config = dict(
    d_model=224,
    tie_embeddings=True,
    init_std_up=0.0294,
)
Each number is 128 + 24 x the weight over its row's rms, rounded and kept within 0 to 255. Layers, rows and columns count from 0. Numbers have three digits each. The size before them is the row's rms in percent of the matrix's.

# o: layer 3 attention output (transposed), 256x224, rms 0.0434, rows 45-93, columns 56-111
# v: layer 3 attention value, 256x224, rms 0.0506, rows 46-93, columns 56-111
# q: layer 3 attention query, 256x224, rms 0.0607, rows 64-127, columns 56-111
# k: layer 3 attention key, 256x224, rms 0.0597, rows 64-127, columns 56-111
o45 098:125144118110131156160153151166121083144122132124151128159147149160160110159163101104111105114156130097117107098126117104159083154131061176103124120096141189134108094111
v46 111:109146151151124084112116122155058138165121130164161138143108113101129176124092083124093103128115076138108113120130136149111127072120119124100177097132111149136141120118
o46 115:128119145084170107133151116128104141128111127120103121102160141117129077162159151115159121121105166145125144106124119107153126146155114123148108147089149061138146144107
v47 098:147167090131128104135135075106160171151120096158110152131132112106128117110109101141156113122160140104154164130138084131100145154158099108128168131106124133103144157107
o47 075:126140171111134134119132142173160097106138147100152089173113097128135117134175143126118134146140086114121102124127122094137126110123115132123071104174149144111119122136
v48 100:118134114138170120163111133126084118139139129138147078107106142146126139139098142119100130150112171169134091129101123094135139095126109135156176100097138177115130133168
o48 109:133119147126120091077137141101157095127138114116093196143115105154104132090128120120135102126123130170126137130148112166154118123152146090107112128148117040122125143130
v49 100:127140125131123165105151151095119132188141096167153135145126136152136178158131131158118137124075089095086084164138122088123121150110148099130121124139154138121103117147
o49 104:135120110138115100158084152170109136086113130071118113147111150119104101143142132134106106129150163164104143091122171122160181131146108131092113109104081136132130120114
v50 107:118144131147133163163138131105130130182132126137164151142105148135187153150149116091106135133135140137098114133102117118116104113182109161164165131124100145138112099132
o50 118:155097160091159085102106139158107128092089097100075137119125140129082131135108148152132093145119122174108156131134128152176163150104109088101145091132127085140141153137
v51 115:109112134112090122106128144144187145106163143133141110141139161149159141110096162112106134127124133169143116136144112111145140114120109088107103142159146096148111133123
o51 125:139145114129166094118111130120096115115084120091137157062122109142105144146185097140098105091123151098094190138109123125103112130120085149116149095076131130153149132114
v52 106:124103127143144143078147128121128112117096135086095119114137118117151090127132107148162160124115143115185102121114141107138130143129166130142109139148143112177170120143
o52 101:120112111141086166173122148149149101140127130180147129123123144123099149122100150117081125114097130156120160163124127113112111152120134119180116151136124161089085125105
v53 096:139097119131093107150156149133145131154134141142146152144169116143170105146124156161137139109127100107157143130109109103130149156095152140166078124139163136171097111116
o53 093:114119130136130166107075133127131114126113142153143111122129124125100129119117131103111134113115134153124085115156127125073123092138115135143132120099109152100125106161
v54 100:103173134091145134101131081129112144116140089178148133129098161084117155080117124119121080132128102123113149113157087119126138087164128179133142121117126143098154154112
o54 100:134135144114156098138170132155104120139125147097098115165119105189127131193132143103088159121152145127128105124113117120154116137131084113112117093114128152176162167093
v55 106:125137107076161124115163167141099137125124102115139099142075156148069174102146100125135150115094105149154107138091148123118103158110147130121100145142105110084128114122
o55 109:123116105192121156132114086144131103143151085126090170152137160137161118169099142139130137181157160147140149114150149093157140104139113153136144153079109165166132102130
v56 108:130153131152109123133146126161114149171134135158142157130123144117144112156130108153108131124140134104092140133081146152116093147117116104146081127150197102138101092095
o56 117:132116120136132137133146148102148139103079143088138089109143088109127116097110130124154168095125112139104119131176133123137183121118111126105153124108135128121160115115
v57 102:147119152121137095138156123129128104100118130111129150133111154087146137140164141098184161148092131139123089141136136169094121166133136111161127104143132115143120118103
o57 103:122112112119128145128111162128146152170092119125137152067130128123111122133107135150102124090150140128143180143132117084144143149113109114112164151110159116144114139127
v58 104:156100149137145116117132107139117108072155140131082148134141160138147143099121106132120138120093132146088115163097143111192105142117148126119081141143133107149113116161
o58 105:112158094141109153125108151107099154134137133145150142087113101098110144120109111106162105134127126098124144105192170179098119139075185128130153152103101138136135099128
v59 106:121106139153140126145161144139118110136116144108099099148083115112111134113122115150095141126053067140094118132109131146116138126136148171084141115145184129091125111151
o59 113:125111121120093126149104104101102154106134148162137165085145132130126115140098148116144114091162175107153092143152142139153112138109159114178090174108078099146146138120
v60 108:144126134130128122098130097172132122115143119138089153126143105067182130160109105112153137139087096169116091126111103082140133134112152131094141175120137104099172121084
o60 111:108124144139105139142150140115127129113108137128150091128117140151113103099153174136119121149119153073154145096140162137129115119130152142161115140143133169119098122167
v61 105:123137125146141109150147144138108124159151131135101173117132121178127135127155125155115106117172128163150192132123093125143132117170113136132120104131086072115117118127
o61 108:144152136109134119113141080087118108095117083125146108148152121093104134123149096111181132127089088115120080099150134132121116124110116150125134134155152130135143104131
v62 101:125111122120114119119133067137096156157102152141133137114156124118135167172126084119100127121143120122111149126147120077119102138124118155156104142123104099087099064105
o62 105:116115185114177114113098157135127115117146163134092068116111125140148093096136143114131164110131112128066160117110161184139116139117135121069132109096134134153177098140
v63 096:131151107117134098112149124149155158154140135142118137138167132100147144105165133086157122132124105129137116130095103116099128125169091148138163125147141138169124120122
o63 103:153098182120124160153125137128130094120107111098151129106116099140122110187113158160098107122148131144126142146146107098141140133139076128113136108132147129095115149143
q64 104:093131117129146110075145131181133101086141085159096134130120162147128113120129099152128090126113087120100138165108159119165129112140095106095112076089087135139104127145
k64 127:101158111103148107139143108149142141142111138108117116127112158136113122148120157124145119159132151111148146125162099124125166086118137122145151127093122188132163117083
q65 105:126068174148080175135097128107124130101099147132128116118139108134133126113136128115149113092146121148118112091068161122092124172140082123126146138149104132130097149138
k65 099:121115101142130098138159119172111137116105141104106083138126152155158118150152095134128126146114130118140127150161140116156073129080087084100096125121134125182114120141
q66 095:152139102121130138130126156113135125124114152107130171122129103128119122140122114151151122132120115092135119131159138186151081106107157147117125133139131147137090114131
k66 119:146098144124100144125145160127072135163082164136139106047122086115145129132144157121100146083092126137131101103109133133138099155148129138123135167154137150140097130145
q67 117:105129117150135092091120131164130087124127084125073119173095173168153101094089129143142107165145117143096115170165160127153135076116121102158094093084145097144155112099
k67 108:099143113112139123128146147112149144122122127104098119128116126137077077172125130109140069137117124103163118178132122125125178117118112097116140081087107181113169122097
q68 095:132151090122171132139142131125151150120136133137131107136163103132122106163124143123122117140110150112157112159149138122118132090128130150128134138103141162111162151109
k68 109:152155167104073148159115135112122124136107143115149121104124050083112165115154137106160125118110123111168129090134133131120150154137121153116122146122150125108135140132
q69 120:089147110159149121100141151171123106131161103153086163152136167178128099119106111166165090149118118127086138167142166124164141074137115131142090090100098113120149122109
k69 114:102158097102150107149159148101122139142092126100116104124109138136111118151140152102142111169122130143196116151135141105148204091134123145120169113098125177113159136083
q70 093:176148143107102141150157150155129153160166130149165119109151084125148161157144131112103139100122133107152117084122112167114111139152175113099163132153145118111128136134
k70 124:147103177139078117126082095123135135153116092157140109118145115100152147096149166123137165111133147188119125073129125173112091150111147126118129210166120130117120131133
q71 119:093137077132126140125185151129145126136126164115093128135120112099121109170113144123164109156135112106146154148140134102154153081173150148110136120113118124137126156128
k71 097:104131111124127104135147139124070143167128149081137099106114122144126159145122155127125097150090126114201122124113163137121176142109139126134135132111110138137112126136
q72 110:059111101152148096086085119111131135101157099144083137157106153144116108117133130159153100150135149160126122163133168102170156136115173107126091129116101089087140140121
k72 132:094177082102170097120170140113146120113144104148122142157092176156132147135115113155123104175139133126144145167135123123147180090126115125141147103109117142141178108123
q73 103:116126161114131125163060118137107096108106140122164161079127110153116148110087114128061118095146157144124155084122124089142122154142136132125134140155103122177104139136
k73 092:129120146136170173126112158144141139148124117175154156100136112124152144107161147124088162119122126153106133139129111121136068121113184109135146166151147110122096108150
q74 108:098123112145138118115152122096140140130174112148108155135155143135118097150127126116164088180101159088137119128147126107179134091114125150122125118066128140102148127110
k74 121:096166053102159128120179156139140130139135129087124118155110131135138122155120111119104092182119142107161146170149145107118179115109138156157153076086127173167117131112
q75 093:116127171144116136122095133173113167114144122111148166103115098155111116103108173109103135112122087151126126097110100122129118159141098149110154150176127131116117123123
k75 095:169135125153159119126126127126122100091131149128124133131128152139114131105105098105101126133136093116095136136175102131110063117147116119107154118129154135125120109131
q76 100:140135102108138142143137117077116161147113121142125134132136134131106099182140135113149147147114153099115107139132140143136159092156099128124125105119130139155099142110
k76 103:135159130102146159143153121123104126117102135092158153151154151116114132150152099068119092113099115054132129128092131115143146105179114159133144107079156157120141137142
q77 112:081112137142144117093114118103162125130167100142118143145122185156119124092080115162154098138118135159104145150147155129157109122104175149094094122124080124128123088119
k77 107:051147094106173099151132146138145136109155104144154133127103153122131099123130132130114091180127136146125129193131133112162156104121115112151116122107085147157166114131
q78 106:084096107110148075107134085130119105094147111115096120137141152124118107165139175152135110128130116129150160158131121091105174131137107137160139137089125119102157148121
k78 099:083169113112108137139137137136158126124154128162108153162112105110086152150105142129149122132150113096171139155150136066127184095141108157140146070113147144107165163077
q79 113:164155172104124113135096154165090137100117112122196114156147104131101149081168110137120142112122106161114124111083113108086163137123116124156142136132156150100174112134
k79 131:188121162150089150124138127124140107134108136170130123108150113119118139109143151096124143098138118135097102074126106125110074148123117125093113187199157103098133143131
q80 093:138133121131130162131160150110138124140092179099128116127155073067113150138127087127108129114129144072145107121091119152144143148138156082153118104115146147090106155145
k80 095:139143095125104147096136115123137154159082166115121091117093152133126135146111113140108099127130093101135142131112141145125121150098118117125115130143148154158151104158
q81 101:086140070150131130104134135124151117102154125133085111133088131135137106146106151134159110158122157124121112170128162122182145112126125150119094106105131131125117082144
k81 107:103161101086146149162135149135147131128141136120147100145113172145113120148127150168134099169147114104141161201135120121145189118137146125117143098117138135147172089134
q82 100:166130154112115128115107152144084143094079144103146093113108082130120151096130090119106120117129100152104129105083114104102112126151126136108124153166135126130113090150
k82 130:174092152147105150116100120146120099146096127123127103086150130125129131124120155139117173073140109166119123112113108152124073155114153111115119168168143103134114135152
q83 107:131145142105143173122119122129143081133075188095111108106128117100154120114135115128128172135150118122114105111130121123136126114143116159124103162164164101144117162118
k83 075:151102097149111147104116126134161144138138139112112155141158103125105117136147149162147153122123163101129165128135153125121075131120131078092097164128111093102093117162
q84 084:126124103096114108192112115099112130107103194113106116101159127101123130174173082134144127138136143089127107121136132128145174112152120094173134124093087135146114159126
k84 095:146140117150118156144153117154101117139085156087148145112133131096137144169144079100091097152118126080144146134110152124145154105155152167148133122114153126141146118112
q85 095:143126126114123134147096119103124162116125111171163090126079135135118119183133139104148141113146139153128145139104117127127157151137102160136119079109131143123129115107
k85 082:127176140101141151171132173147137133080144133141191090122124116133122137149144111117140119110138071113113118116113120120121143142154081132133131115156164156141167156106
q86 127:096130099136115136123186114127156146126176061100119144168137166128103094163124149134169091169130142112134138149134154114152136124114098125148133104091133135125153124099
k86 157:078163079126169109117172140129157128121162123106117142153083154140093123137114120118121093189120135099141143170157131104131176102121107131138123097083109155129143115094
q87 119:093127104158134115137159134138124196125200091141135119167117132139116127121128127157135080168131137113119144159136168112154160142127153117150155115106098138140138111106
k87 087:101155096122176097117165155131124152125160104104142081149077142144125135128114112112101085151111121142135154150139148127145170097132149151141163088105132147160177128112
q88 100:104136103116135108123138117091141119121146111131090106139135142128118094155115142122178090139159161106135120137143137106133152108140125122172117102095114137157123137148
k88 072:088171126098096143139165179128113152129123143100162114103107124144107136145168090119111125147134111116137072134149130110145187143153090150147151098118120136168159139092
q89 112:178159164128132144135105134139133148115099120135164114089118089144102139070158105095116177103090125158123102073094071160123093134141104134096144124156161127123101088135
k89 155:174117186129111138137081104158132120139089153115165110109128120123135126125130129134113167067146128143117097095106095155128066145145136113114143157195132124129103129138
q90 112:120141108135126093119154112080152174127201111146161102146104149142122144105095109119146114150120122162135123147107151093138147127098165099127126078096129168105177095105
k90 092:126135129103125109173158126129160143106163083172158066115077132158091176125095139117123107163132110156129143119117145119125178143127144110136133144174126158136176090102
q91 097:161131120136145136184108090130126114128079155125136136094141144131144133120145146083125139094135116136139116099164137136109167091182152090116114128135132100137086178084
k91 111:179123150121111143148120099126098141115108097147142162151143118119115171166114114108161126091125131134148070093121119153101122153153157121158153153116134133133066177127
q92 100:113112140160131129128114099138190130118158111168129158123135145167123173138095102131093129137115155121117153100141110194115057161130140126103126154120115111111124135141
k92 096:116106135131151110132061120102083127188104121171104126145123103155129107138094139091109150111085145133085116104103108132107114098139107138152126129127157177109130104099
q93 089:109137086115115149131134176149141150137160110155124132103120076116137140114142132138074117080156147100154117119119125133107128122096085135128127146129116154139140120154
k93 085:145110172044162096116176136098125142127137086108115126122190116137113127136165119142101111131134086107129123107139101145133117115082117121135122152156148157149089117155
q94 093:137111111137130113101105114136123106115096117098137149145161150132078116120088127142136132089165095129083120162118099134114118138094121181092113101123137122146128142155
k94 091:127079072124140126106137119118127152129161117120100156122163104086144101145131153145138104149125157127086130150129140104151103108127115075128087127131111154114097094160
q95 096:136138131157114106097161135076124133156188125118093137100135098129124150084172116106094149154091160129127133087130118128123116156134160122118129117076128135127145091108
k95 088:134147124107143125174102076157159108130138093172149138112090164172154102107106146067104119080142112100127143116088096134140121146128156117153107116144108147152107142142
q96 097:158099098134086144155128147128149113165114103153127175177101142122110092088116126138203132131107149124129116115148128148137135096125116090153119123122148131119162128104
k96 090:140148133128170143120134147145128138108105104076119087138109131171101114103130109139116109131112126158136125091147131156107159159143122146142140108114134165159103155133
q97 099:167103134142149100127114118114111158124115113086135158114150120126125182130152120115115150107107129142140101145125128138121155143147131101161132079165126089121169161127
k97 094:160130115102153141163141068103115112118102084129150145116096158143129131152139136090141123133116133102124097109077134159123106126146171118119128148118169124143104096141
q98 095:130093117125109117115169152126135095122093146106118113130151114159104093105111075118129118138111128144101152119076109129125137130115120118140118123110123135128091150092
k98 093:131114075110097135156121089122125138104109135098105084125123129122135172132114129167161119130144116143109110129181091159099162082152131127122118133124130144109164142129
q99 099:110123093157134169110067121138116150172124151092137102130072066105106155115141108111098079126156131137133152136113131116169163168141151111121116114140158136087136096163
k99 095:099130112147156113114133155163138104143125117080117099089090124158146115118116129149133131098150131143115141135088149148152162129130138113170130139135124165113159139177
q100 104:106116137111116134140102114101104130087101125137158175155185137122120142097103053103149097133125143103132160106119082154141106144131111127125146129088116115139126170117
k100 101:156132113121120134099109138085149121183133160121075108139111111108115150138085134137118062170086138125142077129143103112095126142141060159115098112174142176130152135117
q101 094:142121139130097137102123120107111152120121088129135098156140130150115159118090119142158094125127095187108109169113113151157096144104108129123122121139099134137189110103
k101 088:157105086140180118146149133102143145156152125119131138138120148102106127083207094095078090146125150155088125149121181088117105123134126104131125139166114110123125121155
q102 092:131141132116141167126095121141138152108105092164124135147158125124121160101114105125102134112101128097134120122113143120146154134170144137097096127110181134138067144146
k102 090:134144121122164148127122112115134086153114177103131159143140132151174153163138147117121102107119124123138112114165102100141122116122100133119102133137130110151134111119
q103 094:125112117119116120137146144109104110168050087133143154127105162101140150137084123151131135122099115121138135153145158120113123094154100105138118165138130157159080139164
k103 089:129143117070094135122180144113135130153145083133121207176150135140112149140127098139110117157109155136138121123105157140061105154107148121102117141092141155091136132155
q104 095:127110117124112061134123110149050108149140140050097165144175102109084099160156125100150132136133127140142135131112089134119145080148063127158144144137158148107141102129
k104 096:150129126112080150150138148127143140123096125142083095126116167100137089117119163129136114091173101138126145159084128117142082156131133122159148117139123085125168181157
q105 100:115146117078103137140118139070106146104110129131118077150112133116106088140131128113114102153149096122078169137156137082104160115152123140075100136114132160156118134149
k105 098:134140121136105127139142171127078114105164164109140119124159109119145117123142091162142132087138108153125111152142110092132161139146088154124130132167150084122127166148
q106 089:120120140122130156163140137062130137139152134102105157112112131085136111167148144150134123122138151099116093130130156148133124146142140111139173124125135120065112132109
k106 090:168154134120123105048152128133151152115113164118174116132110115139124151112140085155090106144122119094138126107109093120154145146151095121140102124146126135159133127143
q107 099:113153126115078138070146132122109133154153094135144136097135095121130115134149106020132120141163140113155125108132098118112112124142090153134119170157169127097106137173
k107 090:135157162083106145143124147137104140124113112076105097085153135135107118114166174131186211131125115082128144143134098151144103163117111136161159113158135145149109153162
q108 090:123146135160088099124137151156093136163089166105104158116139104122108147094116101161126115140155126114137115145145116127134143145134176126150125106161117106120130112115
k108 087:123121101161134136184131145134136165131117129174120137138091147117122133150139139150158091154152114128142097184172133167094117152120190170118136103135115154099148166110
q109 088:116106138100107144170135100100095110120091144113123148116150137107138134197146127135126116136141155117135122124147135161111154103169115124155094146129105159156113154111
k109 086:149115123158122154093122144126084113134092147132119197144171124114145097090129120117148108138087139069144106096134139095135143113199093144126103147123117096083110158103
q110 098:099133122162128155141132122216113140111111157109093127082144093095127088143146148167103146109132146098136176124152130122122124143124135164165102155152127090109117147100
k110 089:162108107183155155129131146112140134141127131154085161122126117126154147137091125125176136140096115107115152125184093133098109093133109126128130101092149106110133189091
q111 092:138151142145138109129118141101115184130099126145112105120070140168099115114105085128148143133151116155105153157116141098112130150141127123148107098161081134129110104098
k111 088:157105106123105101140158135112110135073143104148148121158126137090110175117160125158112128121101088149103104146121133155086094152108163147106145117121113143096125166128
q112 099:148123097136156131124110126140180132123082152108118118108134150121105119182130176108153101077146095159119113119139126137123122128146118103159101099160135123106114157084
k112 094:115118127139131136146106123096125143075141160120160091155137119158151130155093165178173120093165129113123129139136163138143168123142159123128147153130119053124135119103
q113 094:137102126119100142182124158176162141102150147122087088162138129137094100102122121148103141154124123081100154105123100131154130132053111125117118146123104139104140089140
k113 090:103132157134117154106090158113140149165146133167101087115104118129147148112085148128104137121094088122107171161150140117121150138142100145092120089138113144103154130113
q114 095:124143139101109149134152133140126124173114048164161115141148170140144104110119112105170119170102107137097124105146121128115163097142099156123086146139115148173087101129
k114 092:119134100121083104145132188138122155119146127154139113164129139128094157111162130060115125129098125099111143188110114100138103173140151149115143143168117142118121133133
q115 096:111165132141134107067130143093149121132157119118114121122125135140166140086142105145141171168128114115127109118150123141143097117137156109119085153114130141131177134147
k115 088:122133122094083114151117094157136080108156114133125142118108139175147094117141136136098133183133159123148151138137111101083114095105114122156122102151140142143102099136
q116 091:113153155084130136104132124147199140118161102132120137129123126161103127043149118144105132127099174100140111101157138135198076160149154115096120145118160130100141164113
k116 089:148137127096147110093131134129106115141121137098113109125136108174178132110133135136084131125141149132139114119126131155104138109097151143123130125169113180128089095119
q117 093:133143133131124147103105110135135178141148099126135123118098157105101140089116124150140118115131125108118106153131162123145085157144131139123116107142142114087108110158
k117 086:152138134101163076106156137110116140136140117132142148136129151148164123133104137131137142121111131131084127141124129141137138126140160109147127160151132144105120107113
q118 099:138124105131135137120139105075128126149105136136141095085102149087141119200099137134134143156148110152128125149122142141143156120157175129154128124157107136135100145132
k118 096:112116134157117089095140112152134101121107150161149152102122120094077175132137115112153156129139125107124147123106175139137144126145115140184130154104121119099118109165
q119 098:114145148126143130126136150147097148090094121128092173152159103077132164154140106147078127097133098112117104177097133095105118114159133123139129142125114104180073143137
k119 092:143112122143158122103117140123151168139096164149128179163151137088145134104135110142115129139110141137134129165126128123156085102086106111135088184148145100167126132100
q120 080:131131149106117115202143088120102104128110129123098156116170132115115099152151112123127127126120142114126130128141114146111172111156078118178119152117137126162081159099
k120 084:169172155124135165127105096183124103114086146072134143188164124113063120147134107111095071099145133109123150105139142082128091117153136104128146132067158073129097155083
q121 092:118148140114116130139127090087164119119108120180146153074122136119131125116105194136158116075116149144202107113191132135102140142158080137158111142154134080114127110105
k121 094:154138158135153151121136125086177124132144156146140174160135134136051154124104116125189113090140111087167079116147111128089133118138141147099160147157121140118133129068
q122 091:157121133082083139161100120112144139132118157163122102101127087113104112183126121107156118115163141133147121110143077117098141110109090143171138126117106133134123142111
k122 095:117183179113127182169154121132138137122136150124149143119113134115076158132143100095161156092128064112171097139150151125135129131125110162120145118176134119133155132083
q123 101:167137150129113134149100101168134147119195104122152175094130143143101164124139152120136120130092151120156138124102104151088089183113116118094166132120121109112123103103
k123 092:136139148148177136122090130109166144160135124110138136138088125122139102143149096101113113100137122107103099183121094116145120071137146114158169146131158132148172136102
q124 090:153117164129144159109154166154148185160062112140121133166126141132121091123102149108122146118129132113145113167107129116128143118148054100128137137152165115073110133138
k124 088:114191134094140135126135127078142131096111124109132122171097111134113137117154134119154129108140108165126107125130149144145074145127127159091156095118134105090151114155
q125 101:174123137111190152131118124094167103157107112121160151138106186096159144130102142128154139133125102086110125071145136119149118133101123115092182116125098143132068112129
k125 095:101145138106082122111145155172136159095158138126192168124089100139119130142096116122109156133084136130129103114115121106131124167114120161113102111089123168101123117134
q126 098:121108126182155080081147127094147105149106111151145091138134137142143131130087139161148106114133109160134171131107132128085161099128121120122115104138121099124109110101
k126 091:105073112104128154123112107128127135110136143159118080116125116117096108118116119122166086132153126178136089159125170131127150098129117105158125119101114115172099162090
q127 101:160122122101117085126114141124121137106148116133108166146141152150112146119136154145126160106119114140085101166096120100140088142126130120095159119132121126084154164126
k127 092:165135107136127146120152084096119125127123158151124148150151155147205114145126148148098132149127127122123115148113149126138123094106100159096105132130095122124133120117
v64 101:120099131129164113122125089105113163143135133162121120106147077109105121124113137136110130160166182138128153137135158086112139131079186151083116159122098120158149097179
o64 105:133139144120112154188115156105146143152148128142133089116112125120090097160112164096116129128128133096124112097151133123132109132108084138135109106078147177093088137121
v65 105:167156142122099124160142150127145094097120124129120156112107106159103171124107137130101140124177105141142166158135105134130131086132140123162081125131138127170078154074
o65 093:101142119152095109111102118143135182122091123159144111117133182092144119171119150151129123114130129097136139106136124146111104152083125154069155158137134127103179144157
v66 092:108116165092107128126129099132095131129110120149077130129133125140106094125135139127122098114146111155085091106124100108175166109138117131145151128116158125167155196141
o66 099:136153136161124117107115164122137173130099148158152114105103135131107125123114106127124151170076111090149140113115147144094093150112160075146090175119138139114107118120
v67 097:091102108123148122088128113127141150089097157125166116125125138097128151140127116153101139136102135145162112106129159134105103123126123102096126137132098119117163112143
o67 084:174133120132127140153141124167083089164147099105134130131109171130135116114168124153149118121153132139096191154110096118149133146171105161136139140127112136119097119139
v68 099:078094125138115135124096077144127101123118140090131080147115157123114171113120132127107119097140168143115145099112133100118099078112198138123098145144124138143149095113
o68 075:210150105130108118171154117112092130138122117152112149085141163104099072150113134126143149137158111160149150132142128124111131122121070178125154131086110140109097143136
v69 098:150106139133116135096136175142123197098167118095136108140112152151133141126080149157148135129100106126144091140114094128153100110103101115137137162125104102122134132124
o69 099:099092148107147153113159087103099077116135153104131129090173103119166125122171128102149127100121163132119119136157130127141139099159152134145158148126108139120140117150
v70 092:106150108115100126090118121093126098165122155098140138139119115115121151161078123121131122113139116155184149147135159134106130081137172123074135114163135099107160092119
o70 086:171144132144126137164126154178103134144120078152150118128091170141128133125146108157098137132146112131095125109094109111115158126159111149107131111121116140136124165116
v71 090:122157127074120173098085131133087164131137155142139157113131163122110155115120126111160141097089157121123129132135135092160129113106155117166175112153082168123118084134
o71 092:169124088126123112172132147138069123136124132098146074165109133110087097178156097160149154165141092131113148182111096115130184140145117104106166130081131141125111143147
v72 112:131105129159089126128114155114114090135133137092114134136123091099139136127078152129171109093136107130155114147155133121127143115122156153106129141140126112117095146112
o72 079:155146139142148121112119119100087170130103131198157132065117168151115142133118095105146113122117155122105123115136120132131134114092106168112143140110132148121106155142
v73 101:113123142169098122137122108159061150132139134157130123160092139117108134119116104110130131152122141107145112110166103133102138128157169153135148118106129156135116126138
o73 099:175158132125151145106142113092151122119135133127138093149118069112144123133183126127116102148128107125099118110096139116114138145114050129111104117144088141122112122174
v74 093:115128111078104116136098123139138145101131156131180099131087110137087136097149123131131144122132150121064135096136118096089119150154137123160093106153146193143140121160
o74 101:147142121152124134137154173151127101135097113088091134129120147103104078141131097119107112163157085153132160173086126131111143115138071118105137155111082069139141092087
v75 107:115163087084137160123176178108118127120124107138116145144150146110114099167136083076146110127110116121152118162138191136157152162167090133092127119118126135119161161109
o75 075:114150165115140111132083128161161094133144129111135116194099088145131147106155114149127152122112115130128128142141110106148120137132152117143114107143154150126117121133
v76 097:109118097130129160129093140107121129139149160128145097125110108133130078124116137136154135125168169166157138132101178129154132144113172153172105114139055136140133096176
o76 103:149143127082112088182148148177157138141100127084145108146120102099073131153152126067130130129067106139067097171136124086157115122137124117105139138056146131107114116089
v77 112:133087131107143105111133151150096162134151099107128135109134140149135132136151076147140123138101176121122094117173118138145103142128144132123091147135126125081132104181
o77 113:152099118063115146161168076100145104101167132104100142118155115112084106141133178139103117109135130129160117125072154111137134094144140139164147085111115167147098121140
v78 089:100121135146115091149103144132141137122133120093139122134154098180155180108096207155098109131111144178151152095121095132117118132088175101130125115140130151140141054130
o78 086:141101101144151152116116137098115120138123148119154160117148166093118129163162104116205134125145130153105118161117150118120162113140094151132113136119098136115116157119
v79 092:130072129177085108104107095125122101143128130106091152159104133115154135123097167140149132106148125135105130090136103108119145085137149164155126151138134125095128109167
o79 080:208164116124151145140132089105149165159122104152121090078129173118121110126113107115109124181132126162132127108094137135083144121130107139120138127093109145116135127108
v80 098:146104146149124116095112135166145131117160143131112111138124149151145163135108150118130144160169114104111097125160114137140115139120136102122054158146119103103109134144
o80 099:125113130119126141160158078085109126117130154105106114076123091136184122088142130111122086100111151148136180103109159142093110138150089123134109083098105142124134084105
v81 104:125129136095121147124108153125114171149167120118128162108124120152097128168134080121184107131108139110119138156130155109138151172112122160115123134148124149125142083138
o81 109:132112098130128103134141140128113090125073161073100132175100069114079147131134127118156116130111106124112131145126102094148145096128125109140176105098140109097077158140
v82 099:136135142127165071133091138183116140084146116150136130159127139140134149155093087171149122137083147106110160116117111077112120140099140164123129120143096180096148111114
o82 109:176135130143102135142186124083105077147117159080103145103141111137117102133174124080103139137173120111137128141136114157133167133136083155155140088081131108162110147161
v83 109:137148139122124121139116178153160136151140114140130130111128098124127153118102167141125127121136095103111134096143118121115115089118115155094159106139114122100111126080
o83 118:095109143145133146081138117109095117071134127145131161061151125147116111140112099116118125100121149144136109164146133145129156102148118124160124141139138104172171123132
v84 098:127088155102126107138096128148165105114130084092151136113161114167120139143117106131092139150146161095112175120116105133089121130077124103106152100139103148121096121148
o84 100:166157103133085167116196120121099107115125145108110137134096128100091113161151117118153110137139147167130149135096120091137148114150101105146093124092111120145120123132
v85 082:124133169133144106134168147112152110125096124099142167144131113114169114129090123094121121143104109099130098141152110152110149140150069110123138125127139129124084195082
o85 069:141151169127114137087101111133133090116158125137117106156097102173162144092165129142110143125143150119141122101127124130151128138101147107136109134186126126132133126163
v86 104:115139119115155129081116083096100177127133122108122102121141180142139086073169098127138153148118175133115119123110148080140105158133174126165117116122081123166142122167
o86 107:154134091114141148196155137159144124160152127113117133158156073087118134153150166135095134116150093152117121124140144128090139141126101081139104113138135175106131107107
v87 106:116133122137132129131112116142098156153158113132109114116088140139124154094155145191131136158159182119110125113138098089096112139093176142096135131140111119124128092174
o87 107:152108070129145160147182122109128144117120136086111139117151115091085084170103141092129100105122119131115111126124177097096149091132084143151133117103123150148131137101
v88 096:121100134130132137186121131111098154139119136132157123115134127138118156131119101104134082140105130136116143146147165118108146149109213089105110125158106111154124059143
o88 103:151149079104127124110136127112093079154138118119114132120138138081128096170164139124146141118137158135148118114121102130112123140111067143126159116095114143114100170146
v89 105:125126133127125138142131136124132092076134106132114138121165141151138119111104157113102119137090070165129160132127139131135136120115134134125115121131144082108156139071
o89 105:137124154120077139091138100141129103146190111159108166099129149138186106133149096117124121089157162125151106110141120093160102142118134131116148109129147102135156158173
v90 101:133096136131127117171143131141114171103133115139163157125167120138144168122116120128158123118126117110129113110097071137134120097103138084172158136128108102123098118095
o90 106:148083121140141121074112127090071140130100169150135134137155119090139140166115140110120093099131152163113126165153161181129119181098135092144125183109157133161137136142
v91 104:132139129159116135165142147140128095132131150158111151116111090149157124126110179128110090110124099139128164142128123149138164143119111117113149116138171112085133190102
o91 114:125122159163150123077086154118114149157128099160156149090171196158139154132126094132148131115112151103117095136122117110135091107088156122113141161156142107155124146120
v92 110:106125129116130177108123139111101124124126154180142170144127154081117096139109082117150115119136161122166133148135166102179159097151156155172136117098095130119129146132
o92 115:160162124087116096132121127124117135122141118117120097115106096154101153121164134100105158129129125106122077124154095112147112183089130138100176109117177163136103146164
v93 113:111115116139106179112131148114137119166124175122104101131124119096123094096134137091142122133132112151108084123109140138176146089158116143123120132121134128167140170158
o93 113:107143141132117127130101131122112164085134136116140116100104119166139161090164111124160139133071146136124128140140133110115112179109126121155102125146117148074108091103